Each number is 500 + 25 x the weight over its row's rms, rounded and kept within 0 to 999. Layers, rows and columns count from 0. Numbers have three digits each. The size before them is the row's rms in percent of the matrix's.

# down: layer 11 MLP down (transposed), 640x160, rms 0.22, rows 526-607, columns 80-159
# up: layer 11 MLP up, 640x160, rms 0.196, rows 527-607, columns 80-159
down526 094:521485480500476530520453489535519508524508507533529503513517471455489535490520486490466488512484545482475541490528507496511497528500503485505481529499499495480468503550495525553524515487493482502508469486503481543483483474556467494526497529
up527 099:493507517470485507468462493496497498496528502494525522528495514451515493508517530482471486502549493469550527543504509542442516470536484481478472515523506486478545522495477469491517481499515479479492467512514507506513520532510535440494456501
down527 090:507480515530542522548495474501467536485507487460489503432548488495493512473488501473514464485476510519491466468507521482543494499499517553494518488473469523515505471470464502491459578506504491505523511488547499493500500503537511495496499454
up528 108:500503408505476501480509507489507531510490540490504545493481524510490527514535508493474487515483499455507519504455480521471471519477484530476481523495517506478525530486509472572549534465501508533455509485487523500556511469482523502487515486
down528 092:489521574463472506487472470504495523520504458522469474530556541494489515519498498486520519453532520473501450526577509505486508483478496500485504508499494513521520506549508461525517509495516503466510490522465493489494517518514523481487501515
up529 106:508520518452499513572505490519518471491476517446499496515491489512475479483491501488502470492528503434515525481473504549506521495525507500504462467447495496530467495542507507493470500499550504493475474524487474464493506487497486463487526484
down529 096:564527452509504510462483458500508466488514502508581527546471479484563491502496519516488488489491468503469506487505528500486540472513473477534525531521511475522500465509500480485505491510484483469551517515501546501528513495469532510520466492
up530 086:511496518527482543467518531512491546502454493514495547490464459498503501502504503458544504505497460490537494522501524510458508461473492500468530486458502495524519512474481511508464487552525522468480513521486482508536546482477502453516545492
down530 100:556485536533481464530496490479494519528495473515469471483482511464532513495477452490514507533518532481483499487420490488516516482553527490483499528515507583486515520506493489481496502452529504524495536479458475507515467510535495484488472488
up531 089:492481482430506525460520483537471542466471496512506521504477441482511426497514533497489516499569504472506470488490459507510480499546490491520472533522533542495522475510508490514513508498501532505501496508491521478454461486523485462495512447
down531 099:509520439514509524495493487435518481522493506478477489480502537527460549515550501488462507518463500496519521505495536527511489478494476526495472459463469444540496496537516503529499463504492512519454459466503527530482577521465486465487516533
up532 128:494493495495475548475542482526472512484499543551476491557479489503460485509491534494465523528451502505509510555524560485502506494507534472494487472459490517491523479496477500478473494466526495513504471505478492441464484465519537538513506467
down532 130:484515493465481515501502448489485485475486514506461504550522477502532473522523519475488511481490499523509499563544503519533512512537513527481499488472470492491517493519511508481484495473489542489521497489489459490502487499524511552517511494
up533 104:479467525452469539531523520511498506495517515530483469495480479480556511517492496477477474482503486458516504537526491494490486525491494521517547489496542491510489470514503516519523533520505451552516485519483523494488469466475486476487474489
down533 106:497507499474474474500506484505525539540473498482480480502480478500490562485496507486450474527458479525502473487493502494503480556527480510456456527538509501542495502510472518472523469448503520508458503508455503486518522496445542449504484506
up534 087:512505484470466525476504545510473467476485487467523523488493494486519478528472504489521507512523484497472505489521520491508517488496498454527503524530483491439504496515542500521482511482439479532553477514486502478479521510476495514515512544
down534 093:483506483534562467516476545504510517505526493488478509488505520471471496492501465501505493521522545494445505506445519488519507494515480529464450517491482470481512512495491522529476516539540502518488496533500539482502450489518492547498506493
up535 095:500488513473515509464508478473494522475459476472507548480466508461478477494522505513488507519522499537520509500458499521499484450510526540489459501493505516470523519498514513514514455450476496515516483509493500510475513502536517525511486450
down535 094:495507558517455500488512526471491488522522546492492493486527509521479496461460497545515507460502520531524515506481531498499491527488515506495494502471498494489491509462484509532515488526531501545442465501533491466504490516548557507528513505
up536 096:459539494496421507512491485558491518470466467497518521451544492533525511472513475530503522494490500542485524495493452537490477473516543541484508471508515497504524528467527504483521499503499490509488491472472532518497500487474501509534450516
down536 098:489509498477502497507534516487498500557489519463448483522521525504541481493459503470484497548471483472517533497509492529488476530470512496533493473502485492488467528514539540529513497511460463527455487479488494477525476497510496502462499458
up537 091:472496476516521513513463519477565530535486480481491502483505495465559501514510522475444473495511559503512537509505475513524480509531465486511503504522480502434522524502504500520490495475542519512486503479485514533490488455476475540519479491
down537 103:529487499461488470450496504531439526524477516517496540505486495485499497509479441469513520528513459507507501512536502507491508490480488458516512519518526519556448501485494447532508517466442470495513494506509512482517554505469533487478489499
up538 102:493484486480496511519556514510541498525530473492482485510503485481473503499521523509486499505513479455451529503447476479513510506482483499524487495474463519457521505523499532494497492503516448501532511503509529475496526454500532451480441483
down538 101:495509499519531510477509515511527476473462506516531461482480501533461518569494554525513464498478448464529523474536490480513515469488493485431526453501469476493473520477497508550456531491501487481506474527470503419526494485492487487489527478
up539 106:466467487509540496472496512495454489479475469552500519545459476511494509530520496474505504535488501507535516535549484498477507490492513494535535493525481531481447482483466488514456571505471532442484499490490525522537503511505496509498532516
down539 115:485502494526455510547486460491466507506497532520485434537520530544528534515510546507524509505502477491519487522507496519512505463470508517527500485514502499505521484481510511415480484499517504533495502478502497518477530479439482490500472473
up540 095:518500484501487505488517478524471469487497481518501517454531499524480511507451521518476536480541490498506469538503514510483491516546537516482502523537511446507505467466528526469526508486497551536540540467534510467506495506519519492472535467
down540 104:510504515490481468533507476495496541526527491465485458463482546517516528515520467485502524529491530477506514487506507500534497471492452572544487500477519453467521490499497493495517501480505458476541473508493451532511483518467491504534491481
up541 103:525528496499541486559487492552502527489492526543522473486529491451521500475487459500477520516500513486559481457489498535498464513477503520488486477486463471490531518510486522486503522467432523494500489490506535475516495515490489464509506518
down541 097:509535515537517502503508524488466507456504461475439474537474521520449487502455523492521495484507444522526502504471538480513497506478489498507443502523482512515508567505521512516515467523501549495503510516539558484524473522509503535549462527
up542 104:501479473507498479530477500514491489558500481475458511501496446517496542482524507476515457488495509513519518456481503532535532447505521520490498472535514536498515559519516470475498495476421485521499545507462471491515493491529479466485553478
down542 113:503499510536501527495491443473495520498491486508514488512503541533510499452492483470524505494512505493517458503530508508498514475525507550495493483473513536510477500511494477495447485515475486498537502469477483505496455484481499499538529512
up543 098:508512510480494475512481517470523532532467458462470502495484530506469449519528497516522451493481521505527501530506513538486498473505523477483493460493433504524472471526476541436486498495508499481449532523483521473515504510504490507459463506
down543 084:510497517514508481511507562518507489478487480466520440516475535511515534473517486488523490499565511507516489501506510505536470497471505495487505503532460488455476472467462489484484481510499519519503528524466506495469489544531485499478500481
up544 090:491535501516499472528484514498483486507488519464492531490532508510505494539482487506536481491509552520539446491451504486555495483471507484514466504497501503470528462479536476469500472475479508508471520475503557503416502515505480491483481473
down544 085:503534540491476535504493488470508482464519494546462490535494504534513518517481511529479498540484448450464540516505464523537474461510496488560510525510474523524484490501519510488512470520510535509495494485508493520519489565460506502559473518
up545 096:489496532453521503477506506561537508486511508469512493522489498515502475503489510475465523499515492431503517501503450484543492530527530529536494524532507503468490497517514499470460449498465475510480497469535485513503500470509456477479503496
down545 102:495540503510531485491494499553496563497511467501485528541524532501504516510500495505504497513524503491482535496514470475524514504484542510482483484471524525481588499498488472492528468488493485514488516482530461502527468556473498536489463468
up546 102:473466515512471498485507560485502443490515522508508474428490481524521507488494464479521483501454544521446511505522517534502474514526506464524483516480509473489531471468487478486467492519515496504509504504502491474515499501506494459501516513
down546 116:543489490499468486495528531515503513508504524498485512516527552489521492515512529452498514508471558496502508538491510539500473511460516501498514545487467478537501483487494494526512482430499482548474478536485478476499485486523487485515518518
up547 122:487493498450490534504503476557496503507476515486522494472502489476553502494519472549497467478484493517505512532447514489560490483516522482515484551465478506491478472519517531519471512515535495511500497551500453527464523480471527513482493508
down547 131:481492510482518496498447477488484508458438516488532473497518494495508501491537504523486507462470481475539507511463504487540482495554499506505505528467461542551474505514486486514489487499541518527493442509512487500485495478505470491468491503
up548 097:472477591463504496489468481492559516530531501501516476517489481502472537529453508486449504500490491495492470498466515507511494506507489523460505508499551512442460512479511500547481518475490556509493532505512535517502487492500491484499497511
down548 097:515512462500500482499546472504530497461501467464523569505478501523505488476496511504510498473474529481492531499520539522495489558483502479517470494458469506505525502480543485449534485456470502512527504482526512510468505478495497511499521483
up549 103:481481499502463529515520496562529494548533514514509499487491491496481512492529521471522530499539545471511466535516463504558507496509502527497450508524496545492504501518469431530495457497516481501478506461541536509498500508452506476492529487
down549 105:489484469514499505479512462481494502509468514512501496520471528508480494497475500513482489554530451503471519463532447483451486486485510471526505546573529491503509504513478501491536493507534485504527502480507503531471506476514510465504460484
up550 104:510471545555537500542489520502521503545488491498509519519514476480491519531507484542479500508478513473526509507422478505494504504490497516519480494503501508467555503519517496501479521517552502508485520501503484542487507487469505492516544488
down550 097:521513558517492516485534498483507509477516489475428488487523505514484491489506513510537453488474488510544482506538524492493494477506525523535507527441467504500538517510506493475550525520499520456494493487518499550492457516502497506506512478
up551 100:502485469512519539489484527495476520476482507520518479539488485436513556464500490490469451521509494499505499509495497494517501511517519472503516545483534523510454494527464544536483533486515528505419503481474548498488480478485521541517494466
down551 107:501526500513523456489518461529530489478530490487493537511497516464508533499498469487535510483470519455487517528475493503491499483502520515500503532468510476492488535491509483525490527515516461515509514471536464504523501518494480581501489485
up552 091:476450440484486495509546474528514501532487516476565494489544507499518545531478487512491478499511532513508490539498537493519548554484457505545467524502499496489530512480484458489518503492521524501494545474492500509512513497476482494487451505
down552 102:484513455521510484481507497496523501481484474490475502489463517509539523464507544533479503495566487528503536519498481537522532473463511496504464490478482527477530540503518487470460489500520492504493521463472462533489533503496471486552545510
up553 100:466496547482422509497500507531480522475488472487482482513480484498495500502505459468521515502478490500483516493519516516508465493502530537530500508556502439488501510478539511490532466453485517456521505474534517482517534481469533557499473499
down553 110:497536414515512499500489496498491495517523521534531476514506500483511465530530488521479522505492493532515502498495502551545500464525474525517503498470535445476521525544462490466520503560481476483509483509498471498502497506497509542509494485
up554 093:435510502540489469507481473504512519538517531506516543474489510490478502489473454509493453515504521501505501528522506495508486483492503506488522556516514501489497520498506496426506493504518505505488500502466504518476555546499487459466450479
down554 097:488512551485535516572541507422486498508464526496495505521490459494511517494517480531538493516454506521525489564484528494475521507486513476474539447498513511491479516506501515532528511506492519542482464480534455535542511494548484518501475510
up555 097:536500487504519513514487474477519487506513480485533522514490520485485439526496492500515476520461503535459531491497545521533468525484507504483558490463516516505523497495457511477507483516489478471501553497456456486502498519467541512529561515
down555 093:495485536473508500531507457519496469479497496491498505463524518490526514473471490489502488536463476460512463525517479467478511503461528476529440492511536513470493524509511503499436517502510509516534525490503508501490484492550492466443498490
up556 092:527486502523467471485519501452522552507499478484448515512482506517483473496504464506461504494478489493523458515464548535466467557526486463508525520498513493492559490496518503493484473483556448500483530553499505555502484471497490503507503478
down556 094:528482499508483471503482510484508440506511494526498500545479533507508499496493505499517491475481494517525506458536523506528456462490538473518533526531488537506493470458477458503484495519455477484486476499475561549487526487499523511483516427
up557 095:522519453491540529510501496485514536520456513515460466542526484472480534473487493470499513465484546515498494508491519554503502518471445548483477522553515523520519483535470504553500529499488482475484497498533485512531471518512504492451483532
down557 099:512517535563493498506520534516535455504490484516487480496435543457497537535471526515501534509486474519510504512506500507518492483462483517464478478473524555478507502458508474493518506538476497475459501536445543447518487502483456532455511483
up558 104:482533484458551474492545475524452495493495461503453490500467516466537561471469497491493491511513498502516477504527465493525543498521512523505549528512471496492485442512484503494447484463488464456508507499516491506508502520539524481477491493
down558 098:516553491496436477515502503515479486519476523498533450506469478489501490503446532526494474520510530503513529536493521472519485491512523454486509485475462481501514505498494498492529513495496526435487480517475495451553458482521490451502483503
up559 115:518502478473495490531521507539476496507503505504501502518543465511508509499493510509483520515539492536508513482543503487532514482538551513518509506492498479509499489510514508496472511534513485480479467503490478513498503433440494484545521486
down559 104:497493496474503517509498542553492500506480511482507505497538491497548509481475504519506544517512485491541504498578536491533494510525517481499525534501534466512511484506540477551534495515527472497469443534508485516497468475463507488511512473
up560 100:494501465492510500536537502486487494487503459481537494507494504499547492504439544488438477452520516492484509555506486531494523504537506495494495489518514511508533490480470475480485502485486475431510500421464512504501540505538483515513449493
down560 100:491524477515451486503530455448477485512512497499512494464537498491501543498517536528524452498489502490497517466514558461466505500517482543504473531502557532494517512506496507500498475543502498459488522433489483486488476468495474504512482508
up561 107:486494531509494499417485484531486510449475513525545481531529492484476503497507533539482467517512490522504518485495512494531497527483523529474445502511490482474445470475526507478482497503507515552504524565535472481491490496477492520499531467
down561 109:505506484509456492497512511532483521536516546449502457461467490481510505455485509497538517534497510516517471511490474515475479494566480495482538490481506543505528519478536510488519510517526523507538502491460467489554492458506508487511462497
up562 099:482538564538514539517502481486507517483488477493500518474489512458499510498471519517502470530482541506475524505476516536537516523503515516491525511467530502530505461475498516461465453510511530479494497481473483532525505524477489450492498495
down562 105:471491463482487461513522464521526456450438503522552489527531516510464483482511503523532489476492490528510530520504460494489490460532475478481522459513494500494509487528475491515507527494482492452502478528526488513557501459456553502474508505
up563 101:490505468481485488486472522509480497481484544513522502509497459507480557501482525507491480526482513496460484535530519496457498477490505557516514523545518482541484517557471544500488451500531471490520530539542499526486491494475538519483501518
down563 091:510542524505476537514504506450521477537495491500487509464477515536471460500476506499485542506539467520545503489490496510476491504497528543493500540517466486520498479501534522506503504507470493522503529487526474568500465494546569493512517507
up564 102:527510532476510489524496515486501492502492485443464499505449488484488466506548558514519504467472509541489519513506504539486488535495557504460485501478494525473518521497482516469472521522495487526487476478506515525500492544486497516528508516
down564 098:493508486472542473478493472518481481537495488479551532515466487500489464507504524517483500447556465503473511519480501509463488514497501503502480523531503519448453487548498455510524499517503491492517452495484492544535496476465497484501477493
up565 088:464450498489475514494475519488475474506456502432496540498487550495528511554485494508490524497546505461532486533495535526496489534520542489513520524496545529526479495531506492508531507484485516520514500457478484566485552483517499505503475492
down565 088:506518501530507552516512474535490502488505511533447487454493494510501504521515535451502479505456506477528535515525498512537514475491469515498486506520502518492513576464461533525515488522540488465466539504503507538469431516469505536493571489
up566 094:413514475462472480452514482519482484534528530493455494487568485487489495517481514509506535513487554499539556496484504512481459483488437452483493496473463481504492459508513494510505494488473456517478523509510519509492552454509475522502526500
down566 099:455509484513485442496491464523487512486501508524484515524537502503510530526496516528502492474475485497510511477526511470477491515520466508506492519523538455534477493492520501542528494540476491461496525506509494529526497521543509516550512575
up567 096:506508460517512512465475515465485542589481499459551488497550461495509500515500491490470521497514516493485490489470492524509529499497483493503480489498519510447494506499469493539484522538503517524476495508519496473451514491488536483488505483
down567 100:455534502480462496511536489500513512521519483487488473502489453498489509488492474528462457504484507503506522456590479484496460498445527483461486482466506474533488520495516478578497470503475479483502500477531506488511544512510498524483516513
up568 101:481512544497542525464494484520494465474504483515547482521495483510498502522497525492506509531497492474535567491502511451512484526486467538470521537508458526471516491482478463504496492525524453497507509495496466494521491506510477511451482474
down568 110:488525483493503530565512498460523513491467419505483518519535509480524496478492483529481467519522487506543477504517505474473501511535512540424506518494504488485507474469532502517481472558485507496511528517525506501481525486510513505497504499
up569 097:506532456486467486491498492482534499469516526481515522453469491535503455504509514456509465493487505530506467502523518518543506467493505460502530498542479484485517536504465450484506498429480510511526516489539483487501432502485506486486513498
down569 097:460500539530484480490544573494482480545519486507510493483509534445528520500502476507512525487474531462518493509502489533500496535512484469529491480486485475494504464499533485500473483509526530501487497502480502471474498461507493481516478547
up570 096:490523492488517491531480470509500487465513513500521457539484461458502506449509467518510487495517494454509516521522500506493499503454471492498462492546464453518542557510473485508498553497499523514558498496472510484539510548517496484482532492
down570 108:524539513483496515536517504478439485504495462516469542492531543486499466545497585473501475483506447509469539482505501458472511498488503514509455497479508446496532510536505500489474516492508518485512525495498537489464488497485500523538478517
up571 090:452522522495515499478458536531496507480509551529475551502539540488515505504501479493478516531518463507518501523540455475466514541485518482488504545488519502536508525468492485491506472490491479502488518470473466505534509519482561518528514511
down571 093:494497496467489511546513479503444509527486480514528475507501473505481527527493488519487492540441455497484500483468557559503480503473468470480482510540507446474499489502489470532515550489513451488484462530527478461504510521506468513511491493
up572 089:497531512507483460467488506511515497532507504472516508477486502488517502523540486493466539488494507457510473500469536512519518514440488502508559470485498479550503509498503471484542507467562490458440500496516520479478538512474520518498507508
down572 093:480465535537488484538544470514496498457502477496493498535499494516529468509519498522512511459471492480484503511522519490518506534477462498524500451520465530526516503504538529485465539506477518521483500500492483522528486507581525475584485516
up573 106:520503519536503525481514488498474505507512555494503486475499472482498524500535512502522501509509496498505473508530466504487448534518480504507475498518507487509530474472501493501481506490533549503493469479530542521518478521439479497484556454
down573 101:545498442466485507500491558493532486472477501499491463522472514565502460535497481469512520484510515518490530527486499515518497520516505476494497537503510535479487531489495506513520497533489498513499455528466514521501521508535493503491504515
up574 098:477533520517491480513488480462476497526498535519560504498482507456523475550495494518500525550545495453502502490472538491520473487509503511531526514506453476484503490489510495520495527535495492521504506517546474492498516532500457500517487527
down574 100:538478444506508442497527488495462504457486497528480494527523542502543466525496515496483508492480497517517508561520474513502484493460479517506513511518468517517497524522545515555508493486457503551537474484534501501489510468503462484577482497
up575 096:509499544514526505512475534532471494505480515524531513436470485450491515503480492465488540510491470512517513474525535460496490493509526491482460459514542531475486519495471537498479466519523469529483506543502499499500521518508458473507529521
down575 101:527519494532517486523533492512514495473479508479529479469517480530526478500498484540546491497489500496510526478492498512554527475492517471478506501465503529477529473514516487491524493542516468471513525503490504495497522463494516529492482476
up576 103:523521527475478526502463526486496492518519489492486472442558534457530472474464462540439506477502483514485503546475497502470471485493543521536507493511505470538497497481482488460527536499464518500493465484491479502455493502514517525526471479
down576 098:478494460470499471501478513550473472485487486509493537441509513515531490467509517510515509499444487508511498509533519493502480455490437551521561525487545507500449531514509474496459560502560503504521546469521513504476516520499540485516499504
up577 111:483482517514514523533443476501512512532507488454516555497497463509481486443539529532515480500511514572483462523528491507461521517506494539523517547503519491482502511508489477468523502465522477467522506494459503520542467504486469468500469510
down577 118:498499510499501518518448543513503496493488489439457488500492462488517496520518510492536445506467508490493459505460526510496447505471523506466476504472479518467504504486519513593505536499532498495499521502510476520534518536491496492537471519
up578 109:478483534482522513453504519458477500529479506520522507463534450529464479453509491506482503508503507500513539512521520515507527552506546508513469516519464487502515543510446469469486481490493510513495479509507505488475444454474487515508501509
down578 109:526519524454486484533507469522543492486524483506472533496480527473495492517505586529504467509521484547488483521498538474474484498498535531457505484477507535563512509522524511503523486476509507458519491501510475458522507502477515502493490508
up579 101:512525493482528508495479486466530509511536493502478534455491493506505460530488531493532514415468514475488539485495536542478527514480503472533496486491511531540531498532548527467487509518514494485484501518495504504498503522515472482493505482
down579 087:509508528480479522555475470467555521468507462471498454504514509552491507468512524490470513551504524525483465537511489469484468483518518510489451534513490479462509494472475477518507524484515508513508521504482517537452501471515501478505518510
up580 098:497550525505509490489514496545498483491538537501529448487531505497528542528486491527492471491466550517489507484476479521509504513487522479502540481471466503490487489506495470554464498508529501511497529530476466525549458509518472538503517536
down580 100:491468533494548525469524524437524513505503491500543531516526492517489503457516500459483481470471517527553501485487496507528520522475520494532510498485483469515482516477522486434554479507458494474480508529518498515477501515482491518510513442
up581 096:494540536503540486471465507498477506497511535507481526502475506533494507507468494522514518515495482476458471474497495497501544500517531531491532488514487483576484433525469458480484465535486504529512506520471503502517491509508454497522518532
down581 101:517523517508473494528492463500521502453489467536502499538472488497503489476501493503538461511550526536505538535533542497539478515509518505513498475490503457470514475506471488499476530449491492540514481501496457483513490467523550521542542512
up582 094:513465474496449502491500508561467500491508504531506502484535499470532520472484486473473512559535453522545482486563500516528483469543524506499505531501510459524520468488520482540512476493530523500482467518493511514505445463443523490491517463
down582 097:502512506485478492483490506471496527521549474477493486507483520499420452501531498509499492452482539471496498515428484521466524507459488508489476512503496514493484504498488494478506546502468480485537489461490485473490507534548513527499504522
up583 098:519519446471453520515498487497507472492511455505500494498500510450499493488515505507494507493490527511505447521498503475494518496501493518530494516478498502521472522462479494507524495475494516508512484556469504496487446462531504526546496501
down583 093:523536500515564521519474533525542469504495481469513519498494516506534524478516507542492501476474534460540498509530488481519479506463499503539504483508498499530521560490481483522457494541501471536548518452493492489524513473514493496482460488
up584 103:486508524503487496472487507512487524528531486512512467467480537484506444541503476506492481487511515523560492501481486450514475501517478474480499528493485486493507504485504523516556509511519516512520521485520530494503520510518472507507512441
down584 098:490508488506507504461483511516538504447533523571482487506479479460465471475555498466537537478513454494464528495490509517514546520491462521469514539506493500483486483485503488522497480499477502508513466501498529518462477496505524502513481537
up585 099:481519522481556508487500503447479516502479538494530540499501501521500501515465517480478485526492476524483481498537544488484538544498545489487526484518519476521495492513485514462559498498514512505511531493477549514519501432473501518510477501
down585 111:513497532514541488531497494490516503505517447491529509516517446501500509457512454505526527530478527512461510469470486545535499518516494549460548499499510513489518483450486513522518478493488484494481531473454516519486463505510526500514544467
up586 106:523498464500514524476519502510463487494515507507517494537444504533483536501537454440494503490448541493468497514475486507515493490483537509502519550474485524492487478471474557508489467501560503486494481515551458512480478490502519568485515485
down586 105:510511537498479449526490469494559479532494471483484490469534485524472514476521557528523499472490509471517500494502488510500497465489496461471475528512504503470507514504484529490489510496545512462479487495536466548452524462493555496510494522
up587 102:535493490491492540498478499461423522535493486459505548534511503511525489472535474506505462495522485488506536497487477441504486520473537504525508501473476501530534543525491485504465542497516487480517507453461475532538499456524453494518485531
down587 087:500502478480507501523473445497556501467463497513470502492473441511484448515476502521498475539508471550533446518513471507480526486498530532481470492530483512480467531482491542512492476478509532490469535498515477464512511460516528498517490517
up588 099:517506544499542499522473487502470504471476516505505491480483488503472520526493470497502509494483462512514497521529456601505471494498490550506499514504444497510503501547508510491505542507477451494517545484524491500494579502502503499481541500
down588 091:495478535531511535475529495490513461463522512509516534500520518483506487520522540537525473458545522520516493504521523502506524487497527497476533456484529506466492533480473504497508461518469471508521531500466529473502490542485472526527508526
up589 099:445479526496548510517477511523505501528513494425492540446480508502490490495467492516471430513491510496495499491493535531520530558539503503484472543512489524527503464504483507523480474487530516453499486535508520512523487496488504505493540479
down589 103:499534463492496495471479474483499515505491498510551526511521469466475537554531453519522474438495472501527524486501522472461517489504532476535503449515490480525506508522539510509487516504495497512481468481438495520488497501471513510513447494
up590 089:529529475496482501460498518491514500513535479531491504462532539539489485517544481559509510490552485515449488491501561443491515516507528505463478549454498496498510514520526547466506501493483531511527495473480472502512517485484484493498521496
down590 088:505489518478509460543511452486495493499498498529516488473446484535479548517495552505488473548461487467508488524493500490518506498496504471513522476505478483465480521451502454495497497458476505475441482485515539542522529518507500461535478504
up591 097:487515496495487523452457483520504473540537479496505504554467487543486509499483482478499515461527513509520455460493507462547545508512541491539528502495507500474478485484514506479495492507491473432525492494460522507501502509538522533498508513
down591 104:518469498514507515465497484474526518491489503451554488462509527510426477478451511496494495490496490484476491456524510504481526458490475514529549505495482518538506482486553504516463504519497481471476542506514468518505485490471487494445517525
up592 099:480549464536499486511499481476477516472460501493508523506490479496507492494465573514473486499521506506476501480591509471480469504516483490475505508497531555505517491503513525518465523493547483518441535476503503486472535490480522486537534506
down592 087:537475564512479507493489489420510492519512552516506462496507481513541503569493505491567513525522531472547493509477516526514501520517555508471471507487481482498509448456526517465491506461470522479492488515496488488519495444505532500518458532
up593 104:447487492484469518569547494449456490522482533494475499508520487468494494511505485478530492535494495454499533479497496529510535526471518509488509479462521492496479489425472474454491494492507489505514504464501498519503464476522485495507503467
down593 096:501523504478489491456484494521486529473517475477496506532525529481510506467491514508471484457468485476504495480500480518508502514474520469481533471516441508480526499493500518482488513499496495473489466482521523498492504501513512512455500508
up594 088:497463494481532515470530484500519503513475503517485505513529466535508452502437513475489491497476493467498516470469510517481505517496517484521487542529470477491494496523454503532478534510428500478472492535518479482466505506486493501460497504
down594 091:516484447505492472494533496513516486541508522463451469514518502477518533521523478487493566521526485531482565532480492448505496548507506557527491505458536490477534518509469470491458493482523486497518494493510551509516499534460517462484535518
up595 099:501498501524480526507497494494496505497534507501485487485482497503509492473534519497443467543508510514484543524508460514511493464484498467487539455491501540491501506538458422499491506487493501473472540520527494531516564472435554522538538480
down595 095:538532510530510496490440489504458508539558480467485520505511449499514538500527507478484493482512461531513542491534502467491533513481497474486512561504482505544515493491497535501455539486500495477525505498539488504501558501496506461519510504
up596 096:521502493513488490515462541526479512493418485474531506495531511486496480516499495537503464506457438470503490492496535493515477512462546509455494517529515543510498479510514493472497485519476502476464521506474488499496520499438511528521503554
down596 106:490525475520522493510508445519508527492504504519482536500542529491475494480476480469530483469498504505553476493463501585498497475519494488513482457426479538523530466485463484467493502510495484427505546483543521504503485486531503498494533508
up597 098:505519501502530509503468476470499480526489514495507498464495483538564479467489489511515501512495483511461472511499500484531529529446485491500510492477516557509513552503518511489468500477494512542472491493498497526530480482479458520487481504
down597 097:463496481518503476470488541483502455498522502433536502524524529472477530557512525473458500503508489522563462461483516526474439475518506499503475470498472458500490474498490523496513480514533496489475477536492468529496520498464483456495485477
up598 092:512502526445481540495544493491485516549480535502512495520488495481502493462462479500504502481466516470502509443519515528507523473480483511529469503501521480505496433540462513510513495522487464508514494527459514502518522519538507527494459510
down598 095:518458473528530446489497493545492477501482471518554516487505520505495530489534529503485468488544512485496490497504498463532478506470491521511518497486509503483503451476528540515493503420514475478523545449499456518522499483515457488493502501
up599 104:476482502502512516492527526485466465463533483513527514497519509521458509495514506528538480517479499509469509558484434511492511510526507509470536550499511493477484481528524472509495508500479547541480527502476466497496477465490477495507532502
down599 101:505495497491489520524507524552534426477549514508483523491503473521540479463473465485541489452495504483461505515509518466517462542469489428499462477508477497487573504515473473481545501473453510480520467508521494467507455543500507490472490530
up600 107:527534452451503564538431524487507517490463539505475498513495522453509479514506535531519495554510528515478518509495501530502520491466486484485470515511510465502509495501521524522506522514468502467502455487482455520513504556501532444437497513
down600 125:530493515466487513521506497507525492484509522505501539477483497494482539498509504518512480514469492508507520496513487512502530513484484486537498489478496525498514474466491536578489503509482507477554439517543520547518560509491528513462501521
up601 097:490512493503466495528508494522506517438535490476528502496500474493469513500445451503491506499485467555487514519483529499547506535493502517496507518490518460473493494502509524503471491478496544516557526496486498517470476531499476473506452495
down601 093:552447516484511493508476510486489501541551492519502440510493512470513528501526503463507511526488473483440523499540531474463558486464509468499501494467517500491549512453463478484481513528494461489504487532502514508480511491452488467456495507
up602 126:484515521523484517484502517503500481522536510513484456473475511499519467534495488533519461540524496483460505558497512470503531480519508467448499529475493463498455539512502521540512468466494533502497518452515499521528512462523499490505511507
down602 103:504506466506477485497507496487507491502471533493501481511562530499499536479515491542483489495467490479495487494489522501518529512496488489463480497509514510537529494508514491593532520483491518517464517480514505438488471499540476477471514500
up603 104:530521507472527468504508492539502486497514476459525499448479470463519455510490513504485558494478509484502475486478481452460501508519482454551493520456469502511506526468507528507485486475529517539512459540493499494461493473521557524500497488
down603 103:542525499509503469474495509534533492462470477479500514484507496495479476513452493494443496491482506451498485501531480498545477528543526458521486535493462498471495537510524488496501504493492534425526527534471512501513534501522465533498497519
up604 102:511543447514502484494472488498491470495534501447486533494516506489504511481505558526506472485469467503493519512552534488499496563486471481521532552564446461498513504485488504522487499470507489531508513540485531461486518492504483519483500514
down604 092:467439562464463511496511505477489528500502497498489454490449450528471448511498473472490523537527565487478487513443505492488525430523539527479490459459515478523495466511508478480519470512476527493500526488481494492534473502466492485510477504
up605 107:465558526526475505463476500471534513508496511504495502478487486498486509512498505549491535515482491522493533500497504501506477480466501448497454533489481510459505486530538527462468476475530543506490487537494440500484518487479519524507471468
down605 090:504518531523498510553507513477472483505492529472491526490511498545456469473484475480530477496526529495476529519514540480491518531517539528466503506466506549507546525472520486540487491496578491483508508431506469491517499469519453533499525514
up606 091:482505488477508487441470519482529539520529520427507504439503507493519512478469501466491474488482485533474539470490508521515511514494516473510481512448450515554491553501482481486536483480553512486533485481505475519485486498484509502510519500
down606 097:491505525495482555528544494518488495461490485515505510519522501500492457531480486527480503523528522491512450498524463517484476479503520498507529501581518485441487488503520517498454501524454510521533515519493454500545451490514494510553508516
up607 097:502497450492513479544496497548467530530495480501492520495477509431494531514458478530491523497502459507518492508498470493506530514527508492484508473500523511463499518480534490463495514494519486477498501506497491566538503539524477466498524446
down607 092:461466521457554555494513483484509508488507458507516491516536526482507445507554493506489464482532538437480509508526472518441500511511504518487460485535495495493528494522509509513480495520480485459503490489503490500504482467537467462448475489